Part of a small language model's weights.
Training: a variant of Muon for these matrices, 91M tokens, 6217 steps.
Each number is 200 + 30 x the weight over its row's rms, rounded and kept within 0 to 999. Layers, rows and columns count from 0. The size before them is the row's rms in percent of the matrix's.

# down: layer 5 MLP down (transposed), 256x64, rms 0.0951, rows 221-255, columns 0-63
# gate: layer 5 MLP gate, 256x64, rms 0.209, rows 222-255, columns 0-63
# up: layer 5 MLP up, 256x64, rms 0.213, rows 222-255, columns 0-63
down221,095,205,223,256,197,194,209,220,267,175,169,170,207,216,230,186,209,176,186,214,148,196,198,212,195,199,199,181,216,193,194,170,224,128,214,174,225,203,221,236,237,211,151,171,212,248,160,197,148,208,183,196,200,209,208,228,249,131,196,124,187,213,178,139,190
gate222,110,172,199,176,227,186,182,224,200,189,166,185,202,186,211,233,164,260,191,202,215,262,190,245,150,169,172,186,167,153,189,183,213,238,215,259,144,199,183,207,228,240,186,199,180,204,141,252,190,224,191,166,224,217,149,265,196,228,205,221,181,187,253,202,217
up222,117,168,213,264,253,145,247,193,181,188,208,198,151,219,154,159,172,187,167,197,182,167,170,186,229,156,236,211,251,161,234,173,177,230,175,192,189,190,219,242,173,215,184,168,250,173,245,175,195,211,178,170,215,221,183,226,204,211,153,200,217,224,220,163,163
down222,107,214,196,179,218,233,206,237,213,194,183,182,140,185,221,259,204,221,191,270,203,155,216,235,202,159,230,175,206,199,192,170,108,215,194,209,241,173,211,202,219,222,226,194,256,228,227,169,248,169,162,214,188,202,193,154,205,190,250,202,181,208,200,147,172
gate223,097,161,254,207,182,210,208,230,193,148,180,231,176,259,179,212,210,174,184,163,173,250,175,181,203,163,189,193,218,240,216,225,165,187,173,238,240,182,157,179,209,209,209,142,209,222,204,137,218,168,232,200,199,177,165,207,118,184,154,159,199,194,205,175,220
up223,103,222,202,223,197,224,162,182,250,218,252,193,242,149,251,202,230,181,176,163,179,169,207,221,214,211,228,180,196,197,169,188,151,203,191,186,156,190,252,202,148,220,199,204,197,263,152,230,142,210,227,173,211,253,221,246,216,217,238,212,228,184,223,162,173
down223,099,141,209,224,195,174,184,242,169,215,159,196,165,254,177,178,184,185,188,143,211,241,168,170,199,171,185,214,211,249,245,261,224,173,209,255,213,212,134,197,219,241,206,197,194,171,236,144,209,184,191,212,216,156,201,185,176,185,175,176,157,234,216,200,228
gate224,098,224,189,184,244,230,208,245,195,237,167,194,233,189,242,238,205,256,216,205,204,171,187,240,212,196,158,195,204,207,124,211,147,180,224,229,261,216,187,180,239,193,213,227,250,215,198,254,225,225,162,191,235,249,205,234,214,172,232,232,215,225,220,234,219
up224,089,207,213,202,175,212,190,200,197,259,241,213,179,248,213,191,200,210,161,222,205,141,207,243,239,170,260,186,203,231,215,178,149,215,162,203,166,216,223,216,149,166,159,171,192,228,219,202,215,195,229,190,264,189,192,204,244,255,219,181,164,229,235,139,175
down224,093,208,179,201,221,197,182,230,208,164,166,216,197,175,181,196,207,231,237,176,194,189,200,167,149,191,177,245,217,208,147,207,173,183,255,227,263,183,182,182,289,199,230,191,200,187,199,227,222,218,144,190,162,184,228,189,123,142,178,184,229,175,184,235,204
gate225,109,224,149,248,209,234,224,118,234,186,197,184,164,205,220,175,226,212,194,168,196,261,201,199,186,196,223,252,183,229,212,139,199,184,232,216,175,224,218,219,191,220,261,240,194,192,170,172,192,199,254,203,177,218,237,169,179,225,197,228,162,220,179,236,255
up225,119,228,238,230,205,200,180,175,162,195,227,159,257,167,219,249,223,153,172,174,250,176,198,188,165,222,211,232,242,212,198,246,250,185,197,167,154,209,207,190,160,182,196,188,139,187,209,212,197,242,161,204,178,203,230,244,235,220,207,195,248,211,153,152,219
down225,107,231,198,231,241,173,180,231,241,219,208,240,234,222,186,239,251,221,178,124,181,209,240,185,169,196,145,241,202,194,166,250,185,191,198,197,199,247,226,171,197,216,178,208,224,192,143,223,228,214,161,274,202,221,202,219,154,196,207,171,203,246,215,201,217
gate226,092,188,245,188,161,218,177,182,188,159,182,142,179,211,189,183,237,184,231,199,197,188,218,207,192,223,166,189,197,181,189,194,269,226,242,215,236,224,238,233,222,216,220,166,223,195,169,192,107,238,189,234,223,221,186,195,225,175,218,140,246,220,250,152,198
up226,094,194,216,235,160,200,174,253,118,187,230,195,182,221,208,193,232,232,169,184,225,220,176,142,254,222,193,199,211,168,202,214,202,213,199,118,217,238,188,218,268,196,210,175,182,183,178,193,210,185,215,219,168,202,201,214,234,159,212,142,252,204,169,213,235
down226,097,239,165,188,195,213,202,145,224,238,185,185,215,209,194,282,178,232,211,245,174,198,210,217,158,184,199,202,202,227,188,183,186,254,172,253,143,198,191,175,156,224,233,174,209,187,240,191,190,170,191,226,233,169,143,212,140,252,206,256,198,189,215,204,196
gate227,110,187,217,175,227,201,194,173,205,208,192,199,185,248,219,222,170,179,244,214,179,272,175,249,191,186,145,171,217,206,253,148,198,167,177,191,148,179,217,209,199,169,176,244,173,173,228,152,176,257,196,209,238,207,152,169,233,168,209,205,173,209,191,240,253
up227,109,218,180,213,170,191,209,198,150,254,224,209,198,197,227,210,169,245,121,188,173,245,228,188,209,200,237,134,166,197,196,231,142,240,239,171,187,194,232,209,245,183,193,207,206,142,178,159,219,205,234,224,165,186,167,227,185,165,153,191,240,219,202,188,208
down227,109,151,249,192,243,222,120,244,213,182,231,203,200,213,222,243,198,173,254,210,166,204,185,201,171,234,188,221,194,189,236,196,202,195,198,183,184,173,281,203,195,174,219,215,213,231,247,157,171,223,165,153,215,185,137,186,197,171,194,198,166,244,198,232,198
gate228,097,209,168,203,202,211,223,228,195,216,218,183,167,190,208,191,224,194,172,244,210,194,252,253,186,233,181,191,218,221,189,205,191,181,200,278,163,159,224,190,230,207,182,175,224,261,230,196,201,264,210,193,190,194,159,204,266,206,200,142,165,279,214,188,246
up228,088,189,211,202,173,247,180,150,163,235,156,223,239,182,190,183,200,198,197,255,237,232,189,188,219,180,181,165,188,204,210,245,203,225,222,159,197,243,153,259,186,193,196,209,186,188,166,189,189,223,189,199,265,190,184,191,187,198,198,196,266,161,109,244,190
down228,097,171,204,152,208,214,206,244,232,210,236,163,185,196,216,163,205,206,217,213,223,252,217,276,184,220,226,179,215,219,228,189,197,178,215,262,183,154,202,199,213,199,195,242,202,216,212,155,206,192,191,154,160,185,157,184,289,202,218,178,175,250,177,174,253
gate229,108,172,240,222,239,205,171,196,112,202,149,244,221,217,236,204,204,184,195,159,197,210,195,214,172,153,197,154,218,171,171,127,153,184,212,213,190,216,208,210,221,219,171,184,223,199,235,199,185,162,263,219,181,188,226,164,200,190,160,168,206,225,187,224,260
up229,104,175,200,223,199,196,221,233,208,196,225,176,197,189,172,236,194,197,202,196,187,170,170,211,192,210,179,233,165,197,238,186,219,204,247,139,181,254,180,196,183,205,145,187,150,227,189,196,235,229,157,133,214,220,191,213,141,174,287,220,157,180,147,169,177
down229,105,254,161,232,204,190,158,175,151,200,238,205,162,257,225,150,190,178,240,203,204,193,212,199,205,149,158,237,178,136,190,219,171,232,204,201,208,177,179,204,191,200,231,241,162,170,234,197,215,193,154,206,207,203,232,164,234,184,147,203,240,233,226,221,255
gate230,101,203,221,199,216,228,160,159,164,188,212,175,239,170,194,173,235,198,225,220,192,194,185,133,176,173,220,224,195,187,186,200,114,149,195,201,189,213,186,269,239,178,204,198,203,269,170,264,219,175,198,216,198,184,211,180,211,158,217,170,163,229,171,154,178
up230,100,202,198,188,188,172,193,224,212,142,119,207,202,240,207,163,201,204,210,233,218,259,176,229,218,230,169,200,173,224,201,208,166,161,215,210,208,228,150,206,204,178,178,242,174,179,149,166,205,175,200,252,214,206,180,217,190,200,263,269,169,167,174,152,222
down230,109,166,233,204,207,170,221,170,204,235,240,180,249,170,201,232,223,233,212,179,212,172,198,146,219,150,224,230,252,169,205,196,215,218,186,188,163,223,220,193,195,167,219,178,139,185,199,174,110,213,223,229,154,171,192,260,204,223,159,161,221,188,224,181,199
gate231,099,221,219,234,189,233,251,141,180,171,204,191,172,243,185,189,238,223,208,230,217,215,179,187,206,202,169,224,184,166,172,232,195,212,157,292,223,131,230,166,230,204,236,222,240,218,190,183,207,195,216,227,173,220,177,249,220,185,202,141,186,242,174,213,181
up231,096,165,177,140,194,216,160,144,239,188,244,265,215,174,231,193,193,211,198,209,186,203,228,226,244,211,236,190,194,227,193,190,146,230,252,149,199,250,211,203,267,216,178,183,216,224,206,180,184,202,231,247,244,214,171,232,229,230,185,181,190,196,237,232,180
down231,097,237,208,208,212,210,220,188,176,211,172,183,179,205,177,215,194,184,216,188,183,200,173,195,178,168,168,212,194,176,244,159,257,244,132,256,130,121,174,249,144,191,241,195,207,228,228,225,181,199,187,195,207,249,204,240,156,202,204,206,167,210,170,179,194
gate232,098,185,155,236,184,167,87,199,184,188,159,257,201,211,192,209,154,226,245,198,199,190,189,193,148,181,204,261,126,191,204,208,206,182,219,242,210,203,234,211,193,221,162,188,200,171,201,219,193,188,182,225,221,175,187,201,163,259,178,219,219,181,188,171,203
up232,095,185,200,178,166,193,112,224,199,204,157,199,153,195,208,173,178,203,213,235,162,169,177,162,230,192,212,225,152,178,186,186,210,186,197,240,262,251,223,209,224,150,218,197,193,205,165,178,160,213,194,195,197,189,236,220,236,240,163,257,178,166,166,177,147
down232,098,204,240,175,199,234,279,200,159,232,245,188,190,151,200,196,213,194,167,176,197,173,224,213,216,239,219,121,244,189,239,199,202,234,198,165,166,139,174,199,228,213,244,228,215,195,232,179,223,228,231,165,166,182,168,182,182,161,239,185,184,189,237,215,201
gate233,103,156,252,201,179,182,164,237,164,170,147,239,199,149,188,238,175,194,213,158,155,209,261,218,229,228,191,206,129,247,202,200,193,199,259,223,176,234,231,216,186,218,209,228,180,162,185,215,226,203,205,211,225,200,190,151,221,198,221,218,257,244,206,199,203
up233,099,230,179,157,174,236,222,166,205,212,245,175,207,171,198,184,179,252,187,237,225,141,202,129,214,156,228,185,181,211,234,238,152,247,210,180,211,201,176,164,233,183,229,154,204,241,227,165,190,195,201,207,182,238,164,158,219,179,270,189,189,211,218,203,214
down233,096,154,205,228,244,230,188,215,139,139,145,222,179,201,212,206,236,215,231,162,172,293,243,202,182,224,190,231,171,214,213,141,195,225,212,184,235,192,179,246,163,199,162,204,186,147,201,243,210,231,219,165,220,181,203,205,198,187,189,207,207,199,166,201,220
gate234,095,174,200,140,204,232,194,210,173,214,177,227,173,157,192,214,182,223,230,192,169,104,185,163,165,194,136,160,197,183,183,215,163,181,170,234,230,204,125,194,212,237,212,213,207,194,204,166,173,167,194,231,167,162,242,149,204,206,207,214,191,162,180,182,189
up234,089,145,225,219,176,158,239,187,223,233,234,147,206,200,256,190,256,140,196,201,223,243,216,168,155,196,181,154,214,213,160,183,231,266,197,157,229,178,160,225,183,155,248,193,156,197,212,195,226,174,176,188,170,221,200,197,197,179,199,208,218,163,207,204,183
down234,095,202,156,186,185,280,162,188,176,159,228,238,213,182,142,213,180,265,279,216,162,170,177,227,222,180,191,206,190,184,208,220,169,179,251,215,222,244,229,229,207,210,191,217,249,223,222,211,241,202,211,189,203,144,170,240,191,205,213,164,188,211,208,210,189
gate235,105,174,178,211,181,226,196,231,164,203,183,195,220,231,226,204,210,247,188,228,191,205,173,260,161,185,182,183,165,215,190,205,161,178,210,246,205,245,176,174,192,269,205,145,213,216,208,173,204,150,165,214,230,210,237,207,213,227,158,106,161,246,229,188,183
up235,097,177,148,210,168,162,248,237,139,187,174,197,204,177,182,110,213,253,214,205,172,183,201,208,167,201,214,177,195,220,214,194,196,164,211,225,185,183,258,241,173,210,174,172,233,213,219,180,170,199,174,203,242,206,248,172,207,196,196,174,181,267,196,148,167
down235,095,194,210,156,217,200,220,178,259,192,171,199,167,186,192,221,151,159,171,237,218,165,243,214,203,205,195,165,240,164,194,211,192,185,179,240,210,190,216,184,278,188,228,273,219,213,164,189,219,199,227,186,135,225,153,186,181,176,201,245,237,156,221,234,206
gate236,093,201,175,218,194,180,221,246,158,196,201,249,208,220,252,207,164,184,210,268,193,189,180,193,179,207,189,163,223,253,211,230,167,236,242,199,162,210,254,225,188,213,209,213,170,214,147,135,207,254,187,186,196,212,211,166,202,165,145,225,174,199,154,178,153
up236,101,161,178,170,189,187,169,223,256,194,220,161,183,120,241,224,243,224,165,167,223,239,210,224,201,215,215,207,212,200,190,233,205,169,188,196,184,193,155,144,204,246,184,135,245,210,183,246,203,166,212,215,220,182,188,207,208,183,228,163,247,196,233,217,140
down236,094,193,189,209,187,200,201,238,168,180,235,189,153,195,224,246,186,168,214,239,187,186,218,141,159,190,155,167,167,237,205,174,229,221,242,254,201,203,223,217,238,160,230,165,158,224,224,167,153,194,182,195,201,255,224,167,164,253,207,217,188,187,215,164,258
gate237,091,172,191,170,222,215,247,209,230,232,193,191,196,187,242,133,192,197,202,258,268,224,217,207,230,238,221,198,198,249,171,213,233,144,158,251,192,173,169,207,179,230,188,195,182,176,192,201,205,252,238,174,183,247,210,199,173,185,179,241,198,224,264,231,189
up237,098,193,218,154,235,152,238,251,166,215,189,212,154,145,201,188,243,175,194,232,218,189,221,206,188,206,209,183,242,224,211,209,252,175,203,232,183,164,230,235,235,214,257,195,210,156,191,241,188,248,213,217,127,209,215,234,192,246,240,198,224,232,171,221,201
down237,099,201,207,191,180,200,184,184,180,173,266,221,175,208,162,221,219,170,205,223,217,170,210,229,218,163,149,190,199,134,235,215,165,195,226,161,213,208,223,221,206,146,239,225,201,179,176,176,240,178,166,233,191,145,168,227,195,173,219,204,230,249,108,219,191
gate238,091,200,193,212,220,155,191,169,194,184,187,189,204,176,206,220,166,194,185,229,221,149,202,197,202,153,199,200,216,222,179,205,180,212,199,245,218,195,263,240,161,219,130,179,224,175,201,147,140,240,200,180,156,175,200,212,189,200,191,306,184,183,227,155,175
up238,092,205,178,169,204,161,210,232,168,246,206,204,133,223,149,226,251,233,197,162,226,161,202,176,251,200,171,206,176,214,176,195,180,169,156,239,175,199,219,203,154,182,196,165,192,206,157,138,237,215,241,190,271,199,189,223,261,185,197,215,183,192,189,184,203
down238,093,187,217,206,205,227,177,216,187,178,205,189,227,144,198,176,190,144,193,175,204,250,224,170,210,161,225,215,223,199,156,256,202,204,256,179,198,193,217,157,234,173,240,238,142,210,204,256,145,185,198,165,164,203,196,157,141,220,169,149,206,211,186,237,221
gate239,101,193,219,198,179,233,232,234,201,154,253,222,173,200,277,266,233,214,179,226,148,179,249,211,262,188,193,154,242,226,216,141,204,153,198,177,219,197,228,186,219,148,185,176,206,229,172,202,188,187,235,174,225,176,177,223,215,218,205,184,207,224,210,225,191
up239,092,275,190,186,164,199,212,197,244,180,213,249,177,172,229,203,193,185,168,188,235,167,189,150,252,159,248,234,187,202,232,228,196,186,232,213,197,216,263,228,233,211,188,197,205,210,256,180,189,188,212,222,168,230,229,237,218,253,245,215,209,214,158,181,150
down239,092,125,211,208,223,189,149,186,131,200,151,168,172,202,170,176,213,242,245,241,213,244,244,196,152,202,175,197,215,181,163,213,208,217,225,198,183,196,166,171,197,136,185,186,188,167,179,185,229,203,171,193,211,202,170,208,148,163,171,198,171,223,234,166,241
gate240,097,242,215,170,168,148,189,208,162,186,162,237,187,249,173,179,207,193,203,175,197,202,159,202,233,183,196,200,261,267,211,169,130,200,177,202,193,233,167,191,137,230,175,237,193,177,178,154,155,210,151,216,188,173,179,209,248,216,206,211,190,202,191,186,150
up240,109,204,286,203,187,218,226,238,218,163,143,203,178,192,178,215,170,161,165,176,217,185,143,223,194,216,181,229,185,260,236,160,136,206,211,263,174,201,178,222,206,198,219,230,210,167,189,169,151,206,192,163,218,181,204,197,193,170,242,220,179,197,151,174,205
down240,100,247,223,173,154,167,212,181,237,190,212,231,191,186,204,244,229,215,240,210,239,148,173,171,207,168,206,232,259,200,153,254,188,220,147,138,229,161,209,122,182,167,207,196,165,189,226,191,199,183,214,205,187,186,236,210,240,207,185,235,167,197,214,181,188
gate241,095,255,174,176,154,166,180,171,180,204,215,174,193,178,219,198,178,209,237,176,203,180,173,195,140,245,153,221,201,164,114,216,251,182,194,212,208,225,289,246,168,234,209,202,199,210,188,222,203,195,184,218,179,214,182,183,151,251,183,226,183,214,179,209,189
up241,104,219,141,212,208,169,211,266,196,185,197,222,144,225,240,145,208,202,144,179,167,170,121,231,154,207,199,195,241,229,206,203,174,221,261,208,181,176,236,217,184,218,180,219,191,168,186,231,212,243,179,208,157,191,188,157,220,200,185,196,207,205,256,192,203
down241,104,177,234,209,245,203,236,240,214,194,214,180,251,178,162,188,217,193,181,197,224,218,209,224,235,168,255,183,219,256,241,192,238,195,158,148,174,216,202,166,167,188,207,215,224,258,196,231,190,164,225,249,220,186,170,206,147,198,229,144,192,204,138,172,220
gate242,096,211,200,211,159,212,190,227,214,178,202,233,181,192,213,181,188,231,197,147,214,156,187,201,156,227,210,187,225,154,224,232,184,166,175,281,161,196,203,203,311,246,242,202,223,237,189,223,191,199,196,183,161,192,191,211,238,229,178,191,158,243,210,197,171
up242,096,201,161,198,198,192,207,166,226,180,170,241,174,270,185,226,153,187,237,162,193,235,190,229,189,190,216,192,154,157,205,221,216,174,234,167,249,160,147,155,190,255,256,225,194,180,222,198,168,208,166,228,145,195,179,202,251,213,199,223,211,194,222,164,224
down242,101,184,218,202,203,207,210,177,220,155,226,227,208,243,145,172,258,178,166,193,231,212,200,180,233,239,139,182,177,194,212,224,219,200,253,219,180,192,241,188,183,147,193,208,242,232,188,199,220,203,250,205,217,211,145,273,191,180,232,202,227,256,202,243,239
gate243,105,194,156,233,217,231,189,193,234,223,158,133,187,197,137,220,134,228,203,187,222,234,197,251,202,206,157,160,210,170,181,190,202,234,213,262,194,196,169,213,206,219,216,207,180,201,215,165,229,227,143,251,243,179,152,200,218,215,230,222,161,222,197,173,174
up243,106,280,211,229,177,217,158,171,178,211,195,207,188,156,183,213,233,236,234,197,237,181,231,175,197,177,261,208,227,192,155,204,159,200,194,198,208,240,239,204,269,218,247,224,228,172,236,197,221,167,221,245,180,198,215,219,179,203,250,268,180,196,187,222,199
down243,114,192,194,197,190,234,149,221,253,184,206,181,180,167,221,202,212,212,206,192,147,173,176,186,251,219,149,171,144,171,175,139,177,191,213,234,209,187,239,231,182,219,216,154,208,243,175,206,210,140,245,153,198,167,192,167,198,264,189,211,217,218,177,247,193
gate244,087,179,218,180,157,210,220,226,197,144,180,221,166,164,157,174,221,223,236,249,270,208,157,255,202,182,219,170,256,181,189,174,204,224,215,184,202,215,159,219,245,209,166,169,204,177,219,159,204,261,197,198,184,206,214,226,205,251,246,182,154,223,235,195,194
up244,093,271,217,156,180,216,238,196,220,217,211,243,189,224,174,147,178,184,213,185,230,213,214,179,139,227,202,225,185,176,235,205,145,215,215,178,224,167,173,214,222,172,212,240,212,220,188,211,197,161,177,188,254,193,237,169,226,251,116,203,238,187,221,208,168
down244,088,173,232,184,216,197,223,232,174,199,187,153,206,192,146,209,226,183,149,197,165,198,190,214,234,188,211,177,211,221,210,187,248,258,172,213,180,183,227,223,209,255,175,119,216,212,232,170,187,254,217,225,225,206,148,238,186,247,271,180,162,221,192,190,202
gate245,097,204,197,207,157,244,220,163,204,191,187,201,236,222,229,203,182,156,184,163,238,231,207,157,158,229,218,189,211,164,206,185,184,205,108,191,235,168,210,191,161,176,201,206,295,176,208,173,224,191,188,218,238,182,184,193,241,148,214,227,168,168,174,227,219
up245,084,167,182,206,197,238,222,200,201,236,196,180,180,182,200,186,251,160,244,193,192,200,255,249,224,194,185,144,181,200,155,276,170,229,227,188,231,255,211,144,213,250,228,262,209,213,210,236,195,212,238,175,209,230,196,205,167,159,231,207,202,208,167,200,229
down245,092,167,165,199,229,158,183,225,169,179,216,211,184,183,179,183,151,219,182,195,201,225,172,225,145,243,124,195,220,231,253,184,204,143,244,246,180,180,261,228,185,185,215,180,235,228,177,172,194,173,219,206,204,219,238,176,231,238,231,236,236,203,211,225,168
gate246,105,212,211,205,146,280,201,185,228,186,196,196,169,218,163,228,201,148,171,201,199,208,237,182,156,221,207,126,249,166,168,197,229,206,248,162,231,192,192,183,196,172,175,229,194,214,207,185,180,240,184,224,190,216,208,213,175,251,224,146,209,210,177,128,172
up246,097,226,283,168,171,204,230,233,185,154,182,197,172,223,223,223,155,224,190,157,236,219,160,146,223,233,196,221,172,220,173,179,199,178,188,229,160,217,191,174,241,204,219,196,220,197,143,231,262,178,162,204,210,213,219,232,171,164,237,158,211,218,171,199,168
down246,100,210,181,184,215,229,169,218,187,209,210,199,193,200,195,186,281,173,222,238,145,164,238,208,220,152,226,192,214,151,180,225,196,238,161,183,213,155,227,197,236,205,228,188,187,218,205,223,140,248,247,193,223,221,151,216,168,138,171,224,218,230,199,253,207
gate247,099,180,186,150,219,208,245,209,181,186,219,211,234,250,186,197,159,241,243,207,200,199,178,251,235,184,135,165,119,197,224,156,145,188,203,177,194,191,175,211,217,224,162,158,207,161,199,194,215,226,184,182,191,268,214,226,179,179,160,209,226,162,208,198,226
up247,091,223,190,216,246,240,186,191,241,223,184,214,170,174,226,159,185,185,166,218,210,192,181,206,250,200,207,197,224,189,197,167,230,234,197,188,206,204,162,210,182,229,160,177,194,268,186,174,225,216,150,301,251,180,175,204,180,216,204,175,156,182,180,244,140
down247,091,219,163,148,171,179,242,222,207,182,219,126,237,275,157,170,171,250,226,218,225,212,165,244,199,146,236,202,185,242,220,227,170,202,208,207,209,208,224,189,242,177,182,198,186,189,211,214,202,209,238,199,144,243,209,208,153,214,190,205,220,221,147,202,211
gate248,099,146,204,235,240,227,208,199,214,213,194,178,200,157,194,225,242,197,175,123,201,209,247,223,199,270,192,180,157,230,200,205,206,232,161,166,231,172,210,180,174,183,208,224,235,198,210,128,188,233,245,182,168,159,188,171,172,227,213,223,195,217,267,195,196
up248,098,196,171,201,215,202,187,184,214,189,141,172,142,157,272,164,210,208,216,225,205,196,255,181,159,178,156,207,188,219,248,232,196,236,217,225,243,184,197,159,210,189,172,273,204,170,237,205,196,210,124,172,232,215,228,205,180,240,209,201,186,172,201,186,227
down248,099,223,206,190,171,142,261,211,176,193,221,213,217,245,169,197,191,193,204,219,204,237,143,223,219,151,240,169,230,216,157,181,213,173,166,187,162,156,198,238,169,224,168,128,184,229,169,196,210,152,188,236,167,206,238,192,226,219,137,186,205,209,183,183,224
gate249,105,192,201,240,204,214,239,148,232,230,198,175,166,200,205,187,198,156,177,184,218,212,208,164,201,184,209,174,263,191,171,116,156,251,201,247,209,197,216,237,194,186,212,247,231,154,183,212,223,283,217,210,244,194,172,212,181,187,222,212,226,156,215,207,173
up249,128,188,147,237,188,172,219,194,215,185,188,194,197,218,204,233,192,218,267,176,106,211,197,143,179,158,169,258,196,216,212,246,236,189,210,170,175,195,193,209,205,211,209,142,220,220,223,210,187,145,182,223,217,183,166,183,244,211,177,254,207,245,165,201,186
down249,102,218,173,188,228,210,218,186,179,232,247,228,182,195,193,163,194,226,192,177,192,259,202,223,176,241,166,204,261,247,206,233,208,191,198,254,178,229,219,244,221,270,264,218,221,193,204,220,180,238,191,245,218,219,216,189,168,200,137,209,247,220,222,217,246
gate250,097,212,258,212,223,198,202,175,198,210,204,213,147,213,133,206,207,192,219,206,246,162,224,220,174,205,186,129,250,191,185,204,220,197,218,177,280,241,243,205,220,212,195,222,224,167,146,227,199,250,171,191,234,193,220,189,130,158,223,220,200,223,192,186,196
up250,090,168,240,216,171,193,190,250,170,268,199,202,189,228,130,169,206,197,176,171,232,212,221,189,245,185,181,227,219,178,196,208,201,198,181,153,191,192,178,205,240,183,198,225,235,219,224,211,142,166,202,217,230,213,201,261,241,151,178,192,219,267,192,201,135
down250,096,224,162,196,200,198,220,199,195,188,191,221,194,226,251,210,254,217,230,212,203,225,198,168,158,168,192,237,216,222,173,152,154,155,240,231,197,223,154,177,157,176,175,233,165,187,158,206,227,198,179,217,196,232,197,158,181,189,164,233,240,137,221,203,282
gate251,098,249,194,210,204,214,179,232,162,201,181,277,208,234,166,151,216,252,222,164,187,178,192,180,189,204,235,205,154,208,210,211,238,224,173,224,236,199,239,216,230,192,171,201,243,146,199,232,167,169,167,223,161,198,202,151,147,234,221,186,250,175,235,182,220
up251,092,197,227,211,257,217,207,197,194,270,212,209,210,148,201,209,220,225,227,205,212,246,212,165,201,226,238,193,212,148,187,207,196,210,139,148,227,206,208,209,214,172,152,161,207,168,172,226,138,234,207,208,246,154,172,214,214,155,180,255,178,216,221,242,229
down251,093,162,197,196,208,227,180,215,216,154,164,187,186,204,233,219,181,177,171,209,217,117,177,217,217,156,156,209,237,263,213,197,185,189,252,232,141,217,213,171,178,218,231,234,181,181,224,187,227,168,179,215,172,248,263,185,207,245,175,153,184,201,189,165,208
gate252,095,214,213,195,229,162,172,211,173,220,270,175,216,197,196,231,199,191,218,195,153,156,215,206,177,177,149,148,192,234,176,206,194,212,196,212,243,241,219,236,149,229,207,153,124,217,143,163,213,182,174,217,217,259,203,196,196,225,251,200,164,206,209,166,193
up252,105,202,209,177,167,195,182,192,243,171,238,154,168,172,254,198,218,202,290,196,161,158,242,255,166,183,190,151,167,199,183,216,226,234,155,212,193,214,206,255,209,166,224,188,202,195,188,213,220,165,218,173,190,167,200,201,170,261,199,252,188,208,233,203,210
down252,107,227,155,243,215,238,204,209,210,196,169,193,228,227,217,134,202,258,181,212,204,190,181,124,189,200,208,290,178,217,180,198,230,208,215,171,207,240,215,152,225,198,226,196,179,160,203,241,168,238,199,208,224,187,182,195,218,190,202,234,269,209,195,216,252
gate253,100,202,175,180,130,154,219,237,207,201,219,197,177,182,201,116,205,154,202,207,213,190,173,187,267,226,211,187,219,184,235,235,220,254,179,199,177,187,183,259,210,195,141,228,172,211,186,163,142,185,226,224,166,229,196,197,175,161,201,189,237,216,216,172,170
up253,095,202,231,211,139,240,280,233,142,178,170,178,194,182,240,192,178,214,241,184,211,177,190,208,214,198,221,161,198,207,265,246,216,217,141,237,198,232,234,165,237,239,210,180,164,183,206,179,231,197,170,226,187,181,198,207,173,183,220,190,203,220,220,142,236
down253,101,231,194,241,240,180,161,158,246,203,215,244,192,250,199,212,178,211,214,209,210,245,245,232,170,195,185,200,207,207,165,179,119,213,245,201,142,158,162,186,185,193,221,220,161,170,218,234,239,189,197,162,254,189,197,193,214,208,182,243,229,209,200,252,228
gate254,088,158,219,180,163,146,208,228,133,175,122,249,227,215,204,232,166,205,209,194,188,198,199,197,222,210,224,148,185,194,214,203,190,168,215,258,178,177,217,182,214,227,196,182,191,188,219,229,215,170,223,151,187,288,174,185,225,206,240,175,188,201,160,214,242
up254,089,225,150,250,221,222,198,141,250,226,197,134,217,191,244,186,167,229,189,163,246,206,188,198,189,247,140,257,213,194,178,196,197,196,173,173,196,223,185,203,178,176,214,213,243,217,173,166,196,214,107,213,179,178,234,192,210,201,183,196,222,202,168,223,223
down254,085,195,156,185,165,153,203,243,138,219,178,255,218,194,200,200,153,172,237,200,179,203,140,217,208,219,238,148,202,208,209,198,167,154,210,254,197,183,231,219,187,202,136,187,162,201,259,234,168,188,240,198,195,242,173,182,206,189,226,164,195,176,167,174,216
gate255,099,167,205,192,220,196,212,221,254,205,229,195,199,218,175,189,218,267,173,135,202,133,154,198,208,231,215,132,219,175,202,211,188,208,159,200,206,183,162,165,284,222,200,243,141,217,195,175,202,243,181,183,210,181,214,246,181,187,210,197,228,198,213,239,212
up255,102,212,173,245,181,202,205,210,142,174,168,187,234,211,184,162,200,176,196,221,204,245,204,119,213,222,217,171,196,184,194,234,142,206,254,220,174,232,233,206,190,201,200,239,184,211,240,185,249,254,215,170,158,227,199,140,259,212,200,162,201,165,181,181,179
down255,099,192,201,203,216,205,212,214,173,166,184,199,217,227,180,223,158,255,144,227,221,171,239,209,193,221,159,194,178,211,163,262,156,189,171,206,152,189,206,101,256,218,176,194,190,195,216,200,253,179,222,169,201,169,193,163,256,202,180,157,199,205,231,205,210